Weights of a small GPT-style language model, trained from scratch on English Wikipedia.
Size: 8 layers, width 256, 8 heads of 32, vocabulary 2048.
Architecture: RMSNorm before each block, rotary positions, no biases in attention or MLP, tied embeddings, normalized queries and keys.
Each number is 128 + 32 x the weight over its row's rms, rounded and kept within 0 to 255. Layers, rows and columns count from 0. The size above them is the row's rms in percent of the matrix's.

# layer 4 attention output (transposed), 256x256, rms 0.134, rows 20-40, columns 128-191
size [102 100  91  92  98 102  98  90  90 103  95  99  98  88  96  93  89  90  94  95  91]
[[140 169  98 103 133 173 109 122 157 216 143 127 174  74 181 124 139 136 189  60 129  50  97  95 108  99 105 174 120 148 138 117 120  44 164 105  79  98 145 168 108 170 105 147 121 151 110 150 143 145 157 108 127 141 132  96 160 106  37 200 191 109  99 145]
 [ 95 126 168 100 164 153 173 166 122 136 109 115 104 136 149 140 114 119 100  96 123 134 135 150 105 157 136 144 115 105  79 140 114  88 168  57 139  82 136 158 133 132 146 136 124 109 148 124 159 170  80 143 103  97 180 130 113  91 171 119 162 125 127  84]
 [140  71 116 150 117 119 146 173 127 176 145 145 130 116  90 134 229 121 104 112  84 113  72 173 116 127 154 122 110 108 120 103 149 136 131 105 110 121 105 166 184 155 114 130  93 117 129  89  79 146 120 114 128 137 124  97 164 152  75 158 169 116 187 145]
 [130 118 103 141  57 193 158 145  99 162 134 178  86 138 113  76 109 172 109  67 141  90 146 141  90 151 149 128 118 173 132 109 118 120 120 139 103  91 173 154 136  70 107  93 170  82  82 121 113 163  97 153  78 204 194 119 104 122 140 105 127 111 106 135]
 [138 121 156 134 110 135 176 146 160 106 177 121 101 112 189 116 140 171 129 138 116 112 130 132 111 212 189 110 116 194 122 144 110 171 128 145 114 131 187 164 108 120 132  80 169 152 151 114 146 119 169 120 104 150 111 178 111 123 136 118 116 162 193  79]
 [110  98 125 131 122 107  70 162 182  49 166 115 133  84 119 143 120 138  71 124 114  96 130 141  98 154 121 135 168 118 165 118 170 165  99 150 133 134 171 105 150 107 147 113 130  94 119 141 145 113  89 164  99 114  72  93 151 118 145  84 133 116 161 114]
 [115 178 133  81 177  85 129 108 113 101 143 141 154 105 120 132  83 177 142  87 133  70 121  91 141 139 125 118  45  96 153 138 151 175 133 135 132 106 168 103 137 135 112 100 109 179 121 115 154  89 108 112 104 107 110 145 136 134  87 121 130 132  67 119]
 [145 173  51 117 150 137 124 160 178 154  99 157 161 149 115 141 154 133 164  96 110 153 173 106 106 127 143  95 121  77 139 160 156 109 123  86  91 112 142 112 100 113 149  65  88 109 166  74 111 153  84  82  94  79  84 131 142 156 128 151 182 147 124 129]
 [181  81 167 158  68 135  70 103  58 159  89 178 130 113 158 101 139 136 170 128 157 168 111 119  86 153 132  99 143 155 107  58  87 109 101  66 137 114 129 179  94 139 160 152 141 133 140 123 121  49 110 146 122 112 101 152  97 122 175 134 173 139 145 131]
 [146 155 146 132 159 136 176 121 162  84  68 114 148 108 138  67  85  95 151  93 160 167 134 100 139 127 176  88 113 178 147 115  46 128 111  97  87 162 141  84  91 110 114 105  84 138 107 123 177 116 130 127 158 112 140 130 160 110 158 124  83 145 112 136]
 [158  81 148  96  89 102 172 149 147 134 109  83  62  73 101  99 131 200  89 156 167 123 111 140  95 151 145 161  88 170 121  98 106 163 128 144 113 146 129 203 159  99 115 120 165 139 139 123 124 127  71 128 117 144 135  93 111  53 183 111 177 107 112 151]
 [109 161 133 169 147 186  97 136 147 134 142 121  98 110 164 138 148 136 156 136 113 181 100 172 115 139  93 105  94 136 128 167 188 148 123 175 132 155 118 123 147 145  79 114 131 112 111 117 105 159 171  55 112 146 132 114 118 182 146 139  86 108 138 162]
 [159  78 100 149 130 158 148 180 107  92 132 192 131  60 152  59  98  84 104 121  81 132 102 156 140 118 149 140 147 108 134 128 134 165  91 129 121 166 141  70 195 142 149 134 133 108 123 154 112 110 144 101 143 140 119 153 147 111 109 165 101 141 152 156]
 [132  75  94 141 144 115 110 100  31 127 108 162 155 119 133  65 147 131 122 128 126  91  96 124 145 107 116 148 165 141  90 127 108 178 112 125 165 150 149 105 117 138 147 163 112 110 166  70 120  90 177 138 107  59 123 143 122 134 168 124 149 191 136 191]
 [131  88 164 101 137  47 142 134 145 166 133 107  61  95 140 118 145 120  84 187 158 119 167 142 121 111 102 187 135  80 177 188 142 180 135 130 113  75 131  77 147 230 200 107 157 113 165 130  87  66 147 101 117 147  21  91 109 158 140 118  94 167 147 102]
 [ 93 151 170 180 175 127  90 111 138 158 154 127 152 125 117 116 127 179 218 105 151 112 178 108 120 132 121 165 197 146  88 121 121  75 126 138 133 123 143 143 121 123  86 126 115 189 130 108 192 123  61 153 179 188 112 136 177 149 125  87  95 153 123 113]
 [108 124 122  83 123  87 126  99 195 151 135 180  89 147 124  51 143 104 111 182  98 119 101 161  67 176 108 135 209 117  99 100 129 147 146 141 117 126 173 164 178  84 135 149 174 142 118 139 113 124 128 118 116 125 186 113  93 139 110 146 144  70 158 147]
 [116 170 179  85 165 106 198 148 151 147 125 151 120 132 171 129 146 148 106 109  55 119  83 150 127 118 110 130  79 122 107 106 114  95 118 122 146  99 115 225 137  88 148 105  87 128 128 131 167 160 167 145 187 116 154  33 126 138 189 168 118  93  84  61]
 [120 151 140 129 133 173 142 153 106 105 147 154 134 154 126 163 104 103 116 110 124 176 150  86 111 128 122 102 193 117 147  60  96 130 109 107 102 128 173 120  83 133  74 125 134  73  98 139 111 181 146 198 116  94 166  89 155 176 150  87 132  96  95  97]
 [108 135 135 105 152 138 162 157 138 125 113  92 142 169  76 110 128 140 127 119 202 158 120 122  73 104 162 103 101  71 116 169 178 154 120 189 115 159 109 126  97  95  84 151 144 113  66 104 140 123 112 196 145 124 127 164  59  96 149  77 154  92 131 114]
 [172 151  86 110 109  83  92 101 116 140 162 104 127  91 151 181 122 102 101 168 149 192 140 102 142 112 121 146  87 158 152 124 126 102 150 152 141  84 161 156 140 118 191 144 151 131 183 157 120 118 115 161 112 175 118 106 138 107  40  99 136 125 201 114]]
# layer 4 attention value, 256x256, rms 0.137, rows 21-40, columns 128-191
size [102 101 101  99 106 111  94  99 116 101 104  98  95 105 103  93  99  96 105  96]
[[112 140 133  83 172  92 208 107 152 148 107 106 101  98  99 131 106 132 131 148 133 140 190 184 146 152 109 118 146 109 106 164 162 159  79 105 126 168 134 148  99 170 134  90 137 130 143 153 151 157 129 128 146  80 171 110 169  97 112 160 119 152 113 110]
 [133 188 116 164 141  95 116 131 112 148 112 159  86 162 124 133 129 145 115 121 101 135 112 127 103 162 147 107 122  57 155 184 159 141 111 175 125 187 127 117 138 138 101 107 147 100 107 162 121 136 146  97  70 126 150 134 112 175 164 120  88 123 122 181]
 [110 137 151 152 119 176  43 109 100 146 150 147 129 107 145 127 170 137 103 184 105 147 149 137 119  99 125 106  50 124 118 141 171 158 111  93 163 124 110  99 197 113 148 141 114 141 175 181 124 121  85 122 120 111 157  65 103 157  82  88 156 124 122 102]
 [177 180 115  83 157 125 137 116 181 196 150 114 146  96  84  85 103  93 178  54 116  84 149 133 141 134 124 128 161 113 205 101 179  93 109  97  87 167  98 139 103  87 125  68 125 147 125 138 132 142  54 149 151 161 181  76 119 171 147 112 151 112 107  89]
 [ 99 114 126 100 139  83 150  70 116 164  90  55 166 128 113 190 118 107  70  72 135 132  91 125 102 191 143  95 141 165 115 155 116  82 163 101 115  72  72 178 135 128  98 131 101 152 130 133 151 141  74 154 174 173 144 131 128 123 108 103 122  75 135 165]
 [201 134 117 131 108 126 182 133 176 120  93 128 151 116 144 142 129  73 178 129 140 121 120 143 124  89 134 129 137 162  82 123 105  99 122 106 170 133 102 119  83  89  69 180 170 186 121 166 119  90 139 206 122 125 154 103 118 128  90 107  87 118 127  64]
 [104 142 115 126 173 129 140 128 152 167 163  77 106 106  81  94 119 174 186 150 128 167 131 110 167 106 130 198 168 144 152  65 145 178 126 143  71 183 160 122 110  87 144 142  75 130 146 217 121 132 132  36 109 157  87 172 124 117 131 177 112  98 116 138]
 [ 78 138 135 128 128 157  92 135 132 160 158 139 104  95 114 168 132 111 110 120 138 143 201 107  64 144  95 130 115  81 120 129 155  32 174 164 110  83 118 122 124 141  93  88  99  75 126 153 143 123 102 110 130 151 154 123 113 172 131  85  92 117  88 121]
 [146 106  61 156 121 118  93 176  86 136 107 133  78 102 165 167 158 154 159 165 124  86 110 186 151 121 125 170 103  92 112 116 171 174 109  88 133 137  96 142 114 113 136 107 138 128 148  90  96  72 140 166 107 132 143 155 124 121 124 181 148 121 187 130]
 [166 129 136  89 210 122  98 156 116 151 132 104 120 105 191 158 108 131  91 123 172 173 149 117 120  98 100 118  96  97 141 117 142  91 101 148 151 122 140  90  98  49 156  84 175 112 146 168 103 107  82 148 141 162 125 138 136 188 125  95 132 146 172  78]
 [125  71 142 161 169  92 116  61 154 180 119 163 162 163 102 165  83 153 128 180 190 101 180  45  99 133 120 120 141 191 125 114 128 128 111 118  83 121 132 128 114 149  98  95 126 159 163 106 107 136 163 142 139 145 186 102 105 148 144  82 106 134 130 126]
 [136 140 127 105 129  89 149  90 153 130  67  86 109 148 158 190 106 166 140 156 132  68 164 114 118 132 132 108 161 135 176 132 107  93 114 125 151 136 150 113  86 139 129 115 140 153 135  95 202  58 158  97 189 183 131 118 130 152 143  53 150  83  79  91]
 [133 129 170 126 100 116 129 121 174 161 143 102 145 186  98 121 122 153 155 115 167 128 132  85 156 146 167 113 101 149 158 121 135  93 117 129  67  93 190 164 138 105 147  51 181 132 116 116 168 195 139 100  82 158 143 103 127 115 126 142 146  55 153  92]
 [166 192 101 128 107 167  94 117 107  80 104 148 117 115 183 101 133  88 188  68  83 148  95 180 110 180 130  77 109 151 123  96  75 127 153 164 170 160 128 191 104  90 120 179 163 124  90 161 144 158 157  76 124  92 166 151 118 122 164 149 159 124 130 111]
 [163  33 114  88 128 119 148 156 157  95  85 130 111 168 174 104 120  93 112 143  99 122 121 171 145 195 131 149 123 159 184 124 222 191 178  94 152 174 131 118 169 123 150 148 138 124 149 115  82 130 140 137  88 116 124 105 174 120 113 182 156 131  96 201]
 [143 156 130 145  55 133 128 153 159 143  78  96 126 122 123 155  84 147  99  40 105  63 128  96 150 100 182 146  90 119 120 118 149  94 126 148 124 127  88 128  93 151 115 111 119 111 114  92  64 133 119 141 148 146  81 122 126  80 142 134 178 138  78  84]
 [138  94 163 118  75 165 128  92  94  68  52  94 146 195 132 134 142 117  83 181  52 103 128 173 137 108 163 109 119 154 141 112 155 205  87 157 115  75 168 113  83 131 182 122 167 189 107 142  59  90 129 101 117  86 162 136 109 125 106  91 167  89  88 126]
 [114 153 123 132  81 119 169  91 155  89  94 142 121 123  95 104  93 117 116 148 109 109  75 162  54 187 139 139 119 159  60 158 147 150 158 156 143 124  95 104 125 123 162 141 115  91 122 109  81  98  88  99 126 175 106 168 143  85 116 142 153 132 134 122]
 [117 132 129 109 137 125 128  97 186 135 131 110  64 121 150 176 126  78 143 129  24 150 132 124 109 131  75 147 141 165 106 128 125 150  73 137  88 201 138  93 159 151 147  95 133 113 190 140 129 111 100 109 135  64 105 103 220 131 130 166 165 150 139 147]
 [123 167 146  92 157  86 123 154  95 116 104 101 178 175 150 114  95 155 147  96  99  99  91 146 166 101  96 141 104 115 137 140  98 148 133 116 138 146  76 129 146  75  41  96 126 152  76  90 120  47 130  47 149  98 136 171 161 122 166 132  98 185 126 110]]
# layer 4 attention query, 256x256, rms 0.155, rows 32-63, columns 128-191
size [ 83  69  87 100  82  89  87 100  97 101  90 108 104 103 109 109  97  96  89 104  99  96  98 103 103 100  88 101  91 100  97  98]
[[114  66 161 130 150 110 166 172 104 140  91 122 205 113 131 125 103 143  97 166 147  92 164  74 177 162 180  95 130 141 106 107 105  94 118 166 149 114 133 146  63 135  99 134 154 157 137 125 144 174 154 105 119 114 129 114 198  94 155 132 180 111  75 173]
 [ 85 115 151 116 211 145 134 114  98  91 156 127 106 112 132 125 166 163 115  58 151 119  95 127 126  94 119 144 129 140 112 138 107 123 125 121 113  70  98  85 116 106 172 107 145 110 100 122 114  82 123 136 139 128 132 200 121 131 112 137 122 155 168 196]
 [189 185  87 128  89 119  94 131 120 138 155 111 135 129 113 165  82 128 122  92 174 117 161 125 187 126 123  96 156 122 129 176 175 102 146  96 123 147 188 119 152 158 110 145 140 105 107 161  90 147 155  61 135 152  89 126 124 135  81  66 158 118 121  82]
 [135 156 130 116 122 124  95 111 134 173 111 174  99 114 138 128 118 179 131 154  65 104  91 118 111 105  96 172 129 144 170 124 106 130 140  94  86 129 104 126  88 105 122  61 161 109 112 142 114 128 151  89 155  98  88 147 107 177 127 154 136 130 100 148]
 [195 168  90  73 112 141  85 125 132  94 164 109 102 144 122 165 169 151  88 126  66 121 121 126  69 163 130 135 109 149  67 133  93  95  83 166  90 181 102 184  64 161 109 153 116 169 147 140 120  89 190 110 153 103 137  61 145  79 220 128 195 146 126 102]
 [102  93 140 112 129 141 148 117 120 104  74 137 123 154 107 103 152 166 118  95 192  77 164 109 132  93 103 121 128  81  90 137 138 115 170 138 159 134 107 139 145 114 103  97 151 134  86 126 136 119 153  73 109 153  89 121 146 183  86 186 132 112 104 106]
 [160 112 132 107 166 104 164 152 151 137 136 113  79 133 136 127 137 151 162 116 159  42  81 110  88  89 163 106 132 111 100 211 132 162 113 148 156 174 151 133  76 141  90  97  79 155 171 147 156 118  96 121 107 174 124  87 145 171  79 119 174  58 145 126]
 [150 103 169 123 142 145  83 170 115 110 134 104  43  65 172 103  98  99  99  98  94  89 149 145 154 135 111 114 119 157 168  82 133 178 150  76 151 143 150 114  67 154  74 127 117 150 106 165 156 159 142 146 162 143 156  61 115 167 127 111 158 105  95 129]
 [142 123  62 159 153 166 121 110 122 154  83 120 163 104 134  56 134 138  84 189 107 103  90 198 127 113 119 152 129 111 135 130 131 104 145 135  83 108 158  79 126 114 107 105 103 149 129  71 169 178 144 168 108 169 146 117  95 133 104  72 132 154 107  98]
 [ 98 115  63 169 201 179 110 143 143  96 123 124 154 145  40 100 164 143 115 138 184 169 161 134 121 126 149  65 106 144 113 177 100 174 132 158 112 114  91 142 119  71 148 150 114 153 111 107 231 159  99 108 167 121 113 156 105 121 153 133 115 113 108  89]
 [156 161 189  96 167 106  51 146 144 124 142 147 146 149  81 155 122 151  53 101 172 138 188 139 168 111 192 140 109  90 106  89 139 122  93 143 133  94  89 118 120 130 168 154 106 148 146 153 115 116 102 136 176 150 122 154  77 115 134 108 136  58 153 166]
 [100 108 117 140  82 153 135  93 134 161 147 151 122 117 133 166 114 159 164 172 131 212 211 163  97  86 155 154 126  96  87 135 212 155 157 134 140  95 118 121 114  75 198 154 136 134 154 112 184 136  75 140 133 137 103 159 115 161 117 119 109  77 130 149]
 [142 140  85 138 127 121 145 115 120 136 103  80 145 108 119 133 123 145 138  89  99 153 109  89 136 160 166 134  89 116 121 149 106 149 108 144  76 119 105 178 152 109  70 111 172 124 111 131  98  52 118  18 135 132 124 145  84 144 185 186 105 100  26 152]
 [ 85 124 137  96 119 196 111 126 150 112 102 172 113 129 173 135 141  97 129  57 169  60 137  74 148 148 128  83 162 125  78 139 122 135 185 128 130 131 101 149 134 149 150 113 103 160 114 121 134 113 130 111 128 143  68 173 125 132 154 179 170 139 162 133]
 [154 182 146  88 127 167 173 124 126 140  84 141  75 119 133 180 159 161 124  83 114  52  83  89 139 129 120  97 107  94 114  94 151 103 112 120 132 132 127 154 128 222  87  88  59  62 158 146  97 119 124 138 110 128 114 129 115  77 123 115 131 103 121 156]
 [202 153 179 126 102  97  66  91 124 130 179 128 142  62 123 109 138  81  46 104 124  80 149 177 107 210 137 103 157  93  78 166 122 116 114 144  80 111 189 133 110 216  93 130 126 169 122 154 126 165 117  93 134 110  95 137 133  85 119 122 179 159  78 142]
 [129 185 163 183 164 115 163 107 139 118 124 141  79  86 140 130 111 130 122  79 127  92 210 126 150  65 163 171 166 115  83 187 121 157 166  88 119 145 148  68 125  94 150 131 153 146 170 132 187 128 146 161  85 130  83  93 141 124 157 136 144  86  76 127]
 [112 151 127 126 117 116 153 133  84  90 105 149 138 190  74 150  75 163 135 129 130 122 141 108 133 160 127 130 129 145 118 145 147 173 196 131 137  82 185 151  94  90 146 164 146 112 110 137 121 145 131 196 133 155 116 101 106 127 179 147 151 129 123 120]
 [147 108 143 126 145 177  90 160 153 142  88 103 143 105  84  93 165  87 131 133 176  94 124 117 156 146 145 100 139 131 164 119 143 119 153 156  87  82 225 148 144  84 145  83 142 146 173 109  68 153 160 150  81 109  59 154 122  74 155  90  67 137 115 104]
 [ 74 155 153  48 154 151  91 157 126 122 117 158  69 152 169 169 136 126 121  89 123  99 147 129 135 144 130 101  82 153  79 129 145 172 120 145 149 175 141 105  89 152  99 149 121 113 163 148 128 109 149 104  60 184 141 118  92 112 180 101  72 164 133 118]
 [145  91 136 134 136 170 124 153 155  96 102 169  71 139  90 178 128 168 162 138  91 158 147 122  87 162 179 124 125 180 131  93 163 109 144 102 136 122 123  87 167  85 186 153 125 100  86 173  91 181 144  95 144 109 107 104  63 175 148  92  85 117 113  97]
 [151 136 123 164 100 137 164 207 160 185 112 115 182 109 143 168 147 101 159  88 112 118 136 138 162 118 156  69 196 102 121 177  98 140  97 104 135 144 123 153 181 142 135  93  93 126 200 142 181 121 116 171 111  93 175 142 135  66 109  78 195 158 131 104]
 [ 97 167 144 110 131 139  71 155 135 137 140 127 164  96 164  85 144 129 131 147 128 133 123 162 127 102 145 127 103 113  59 187 153 180 127 137 156 118 135 168 158 139 104 114  96  89 141 169 134 157  97 134 206  72  98 126 159  99 149 149  98 174 210 128]
 [145 139 129 119 117 175 106 147 115 121 210  82 155 124 161 117 159 121  85 133 119 128  85  93 115 130 128 142 132 142 112 167 119 134 172 118 138 124  90 125 120 175 104  89 136 119 199 101 129 102  83 117 123 114 130 123  37  80 131 135  81 169 122 113]
 [149 118 129 143 153 105 108 156 103 105 149 176 113 164 166 121 146 139 150 158  60 172 141 129 109  86 130 157 101 110 138 158  99 200 103 165 114 204 124 138 127 133 121 110 191  58  93 147 165 185 149 125 108 145 136 134 136 105  66 125 124 148  34 101]
 [ 93 175 149 178  62 137 138  60  88  75 129 170 164 154  83 106 164 120  87 120 154 114 178 141 134 104 184 148  78 106 103 127 161  80  69 132 102 107 148 130 172 120 175  73 116  97 173 128  98 132 111 130 178  98 133 136 106 107 174 141 113 134 186 152]
 [179  97 121 110  89 134  52 167 147 119  91 126 125 135 194 120 104 144  96 107  96 125 160 141 121  99 104 124 106 113  85 118 169  68 109 174 117 146 169 150 162  90  98 156 123  94  94 128 138 179 104 150 176 135 170  99 145  99  90 149 118 105 117 106]
 [128 168 131 114 141 152 133  93 139  67 135 200 151  90  91  72  70  88  45 109 112 184  85 161 129 159 159  74 112 118 148 137 164 148 130 153 137 109 130 149 144  74 171 110 133 107 128 148  92 167  72  99 193 113 115 162 169 173  75 201 122 106  94  67]
 [116 143 120 194 119 135  69 143 161 117 155 142 100 118 104 117 108 144 107 160 172 198  96 124 165 137 135  89 107 133 159 137 164 168  77 175 106 118 137 160 132 151 112 142 109 147 154  76  80 172 125 123 131 147 132 151 109 107 136 137 122 132 153 113]
 [151 206 136  57 139 120 151 102 134  97 157 112  94 114  94  83  87  94 155  85 116 101 149  96 114 182 141 168 200  68 173 186 158 126 160 140 181 162 249 157  86 150 140 123 166 177 104 138 153 125  87 127  98 127 147 158 129 110 101  88 156 117 111 110]
 [ 69 139 104 137 137 142  82 115 142  77  71 154 117 116 104 109 154  87 112 118 141 131 122 127 113  98 118 158  82 127 183 150  93 144  78 179 125 110  99 137 124 104 109 115  51 153 177 104 145 110  91  99 113  26 113 111 141 137 119 116 148 147 112 120]
 [147  94 139 170 170 141 123 142 184 130 130 103 162 161 172 152  97 183 177 136  78 127 104 167 132 125  88 135  66 160 155 168 128  98 139  83 163 120 108 117 125 141  50 168 182 171 151 154  88 125 127 131 133 130  96 114 117  88 154 163 127 111 138  92]]
# layer 4 attention key, 256x256, rms 0.154, rows 32-63, columns 128-191
size [ 79  81  95  89  92  95  94 103  91  93  98  99  99  93 100  99  95  95  87  96 104  88  98  90  96 100  90  95  88  94  96  89]
[[155 105  88  82 165 127 139 135 155 147  76 204 171 119 179  92 174 157 184 137 164 115 139 146 140  75  68 142 120 142 177  93  88 155 169 152 157 113  85 154  79 134 106  85 105 129 103  87  92 172 134 159 117  81 193 131  95 169 128 113 121 113 168 119]
 [159 137 127 129 137  99 147 157 137 168  70 182 158 139 125  65 132 195 111 110 135 104 113 154 119 126  86 156 148 123 128 115 111 175 135 113 111 164  72 104 132  98 101  96 125  88  92  96 110 131 138  89  95  94  78 112 142  62 117 147 183 208  86 170]
 [160 142 151 117 132 163 102 120  56 143 130 112 165 106 137 146 127 160  87 172 121  98 164 114 114 103  53 210 159 161 127 207 206 131 101 140 192 153 111 143 140  52 106 174 117 134  95 144 114  88 133 176 141  90 105  95 163 171  82 102 145 150 131 171]
 [ 93 182 138 105 147  90 117 131 149 141 109 117 147 154  75 166 148 113 133 153 144 165  96 149 115 142  76 123 126 127 135 100 135 163 173 112 117 143 118 131 125  73 100 105 147 119 145 128 115 122  69 148 132 109 153 137 177 125 116 134 193 135  84 117]
 [127 114 194 116 134 148 167 100 132 155  95 113 145 104  84 159 154  51 144 118 139 104 171 136 120 165  86 126 126 163 146 123 179 108 196 108 113 123  65  91 145  37 154 183 155 144 137 119 161 144  32 146  58 110 162 134 101 140 101 142 152 115  87 151]
 [165 168 139 119 112 143 102 151 117 167 151 121 108 174 114 114 133 152 119 124 157 163 143  97 115 121 117 153 123 173 132 127 146 120  55 147 132 151 107  94 137 156 171 131  99 130 108 175 127  77 131 177 120 190  62 138 137 180 139 113 105  98 164 110]
 [155  77 173 159 103 108 156 127 137 129 112 133 126 108 178 144 140 145 107 112 133 117 104 149  87 128 154  88 103 104 117 126 142 158 131  89  94 152  77 114 138 166 101  75 186 106  50  96  82  97 129 125  89 114 137 169  99 118 154 137 158 177  47 184]
 [171 157 147 138 113 156 131 104  82  96 147 106  91 137 186  95 163  62 110 172 134 157 117  62  64 136 115 129  93 174 129 107  77  96  87 141 125 158 113 118 115 128 121 138 123  78 121 137 138  58 148 105 139 148 151 133 147 100 135 141 132  85 132 128]
 [126 165 163 125 142 170 124 111 155 155 122 186 106 107  96 113 131  82  86 133 111  88 112 131 170  95 145 147 117 118 169 100 113 138 131 118 128 153  82 141 143 171 159 111  84 139 138  86 156 133 175 163 127 115 158 152 119 111 158 170  88  82 156  65]
 [148 103 111 108 119 165  89 155 128 131 158  89 126 156 118 172 153 130 157 145  65  71 107 116 105 117 108 113 128 120 147 104 171 171 162 104 115 102 102 178 124  41 130 122  64 160 105 132 165 109 154 139 120 231 105 126 158 128 156  90 153 178 172 138]
 [149 126 146 188 130  90 155 168 125 114 193 100  88  79 175 103 143  86 156  99 126 134 168  88 148 120 149 157 112 102 165 136  89  76  77 121  94 115 103 178 130 153 129 109 154 115 160 121  83  95 128 155 168 163 137 117 111 185 122 146 166 173 119 115]
 [151 187  93 163 120 168 103  70 118 193 167 133 120 126 161 128 162 192 139 115 133  94 179 161 150 138 156 109 131  93 102 118 107 110 158 106 121 108 181 130 125  38  72 124  61 140 153 120 159  98  55  87  73 126 116 105 123 128 138 115 114  75  92 136]
 [ 88 128 136 144 108 136 127 151  83 187 108 144  70 186 203  97 112 121  99 122 102 109 141 114 184 166 142 132 149 103 147 100 168 136  89 124 111  76 161 175 175 124 136 123 102 114 139 130 177 144 167 180 121 223  87 130 177 190 128 127 111 101  62 168]
 [138 138 125 104 147  72 150 150 116 140 157 172  84 145  91 128 175 104 124  65 123 126 124 111  82 128 192  89 220  75  63 125 122 174  85 113 175 148 134 153 105 119 115  85 157 130  56 157 157 111 135 126 180 134 136 157 171  84 168 160 147  74  68 164]
 [188 137 153 148 104 108 119 126 160  91 108 117  81 111 114 107 115  99  96  69 125 130 122 134 147 130 150 165 127  52 118 146  80 112  81 175 124 180 134 123 117 111 121  96 166 125 128 145  54 126 158 131 126  99 213 164 169 135 122 211 104 129 124 106]
 [141  95 136 106 132  91 116 135 167 144 183  85 131 180 142 144 115  66 123  99 132  91 140 139 198 138 152  74 150 101 123 109 120 124 102 153 151  89 181 130  80 142 117 140 185  98 139 108 166 135 197 173 169 191 161 137 128 130 172 154  75 110 165  90]
 [ 86 155 114 107 155 177  66 129 125 114 117 134 156 140 136  75 147 160 130 103  76 136 126 145 198 159  86 107  78  96 138 142 150 142 145 111 146 184 142 142 146 171 167  48 127 208 190 123 134  74  95 113  96 100 111 175 166  72 153  95 146 112  73 126]
 [127 189 107 135 117 190  35 120 129 138 162 162 143 131 162 119 126 150 127 173 113 157 161 105  86 141 109 134  86  92 157  85 178  88 143 121 101 142  84 127 155 107 123 145 125  48 120 164 123 160 180 138 153 204 128 103 120 144 153 205 119 127 153 152]
 [101  99 118 120 129 125  84 133 112 151  51 155 131 163 124  89 137 170  54 151 145 133 164 156  86 133  97 114 102 143 140 127  60 160 169 152 149 148  82 160 142 106 105 109 119  58 157 106 160  96 120 161 152 131 173 127 151  50  68 159 125  90 142  72]
 [ 99 119 175 132  57 122 104 145 138 125 145 132  65 111 168 154  96 166 114 122 154 118 126 143 126 149 144 130  86  82  78 132 100 148 108 175 128 153  95  87 124 106  96 124 147 107  77 113 130 118 172  90 155  99 132 136 149 146 101  60 134  96 150  85]
 [166 108 128 161 174 123 113 104 172 165 124 133 135  93 128 183 105 122 180 119 135 163 129 177 146  80 123  69 112 134 131  95 123 187 216 143  92 148 128 117 132 155 139 114  76 182 152  81 124  85  84 136  73 155 136 113  69 148 176 127  80 106 166 127]
 [125 103  79  98 129 175  82 121  89 125 151 147 195 152 101 135 169 158 138  95 117  90 175 104  91 105 102 125 157 106  93 163 141 158  93 145 124 181 184 190 125 137 120 106 139 102 149  80 167 139 193 140 179 118 156 124 103 136 135  83 101  99  88 164]
 [101 125 143  77 118 100  79 169 148 108 156  79 159 117 137 118 125 106  69 109 122 169  97 118 116 118 113 121 178 118  77  79  88 126 108 140 111 115 146 123 146 142 113 108 124 110 117 120 162 113 161 148 232 139 197 169  94 112 118 138 104 109 197 111]
 [130 121  92 106 219 137 175  98 116 154 145 116 100 103 123 122 101 126 100 160  72 133  96 119  94 124  99 112 117  97 115 159 133 168 128 122 139  63  98 133 142 118 125 190 121 108 176 147 152 177 132 156 120  84 115 209 118 112 127  88 143 135 166 134]
 [139 108  98 139 112 116 152 128 128 148 154 106 181 120  85 154 113 166 154  96 150 109  58 109  86  95 196 140 139 113 136 139 129 122 177 122 155 160 200 172 127 100 119 143 224 128 116 133 102  98 116  84 122 165 100 160 159 177 122 102 156 147 124 115]
 [152 142 174 120 177 128 159 116 134 107 129  82 174 125 130  92 134  92  94 122 126 156  80 157 133  60 153 123 137  82 142 102 147 150 147  88 103  89 129  93 184 123 135 120 136 101 141 102 150 168 139 103 133 144 103 103 123 130 139 167  90 186 156 148]
 [129 148 166 114 149 151 151 119 119 137 102 102 105  97  93 159 126 170  51 143 144 148 117  99 141 119 194 114 131 160 108 133 132 142 128  59  92 140 162  74 108 113  96 173 102 102  81 138 103 152 126 122 127 100 144  60 120 147  67 156 154 116 114 105]
 [192 143 119  96 151 117  80  90 135  78 148 127 195 142 114 155 105 138 128 157  77  86 138 179 155  56 130 182 168 118 135 109 107 143 131 109 143 104 167 112  99 127 141 136 105 104 108 115 143 119 152 166 140 188 152 126 153 111 110 181 130 119  82  70]
 [111 121  66 145  96 143 138 147 120 127 138 158  45 133 135 104 141 172 128  80 121 123 126 120 121 106 169 139 152 132  80 138 104 125 138 130 184 180 106 113  88 160 142 107 114 155  97 122  98 124 145 130 128 160 133  79 104  98  88 112 156 163 199 109]
 [114 122 174 169  74  70 108 113 153 105 104 228  74 104 149 157 120  71 131 149 111 128 150 112 174 117 141 116 156 138 127 110 150 160  76  76 138 180 137 108 115 128 116 114 119 171 175 106 147  99 141 115 124  66 123 123 107 101 131 125  77 149  93 168]
 [130 198  99 147 150 152 119  78 125 157  69 115 117 118 113 172  77 150 166 126 113 136  71  81 110 102 122 107 108  92 103 105 147 180 194 119  54 123  88  90 133 106 143 119  58  87 120 118  81 143 143 148 157 165  89  93 113 116 142  94  48 118 130 130]
 [ 89  87 166 120 107 171 115  94 135 135 116  84 155  98  92 145 131 125 144 112  87 115 136 117 155 158 163 101  86 127 163 111 133  72  93  49 153  98 124  76 161 127  77 109 125 136 130  94 162 150 148 135  73 109 156 122 122 113 135 111 162 172 122 105]]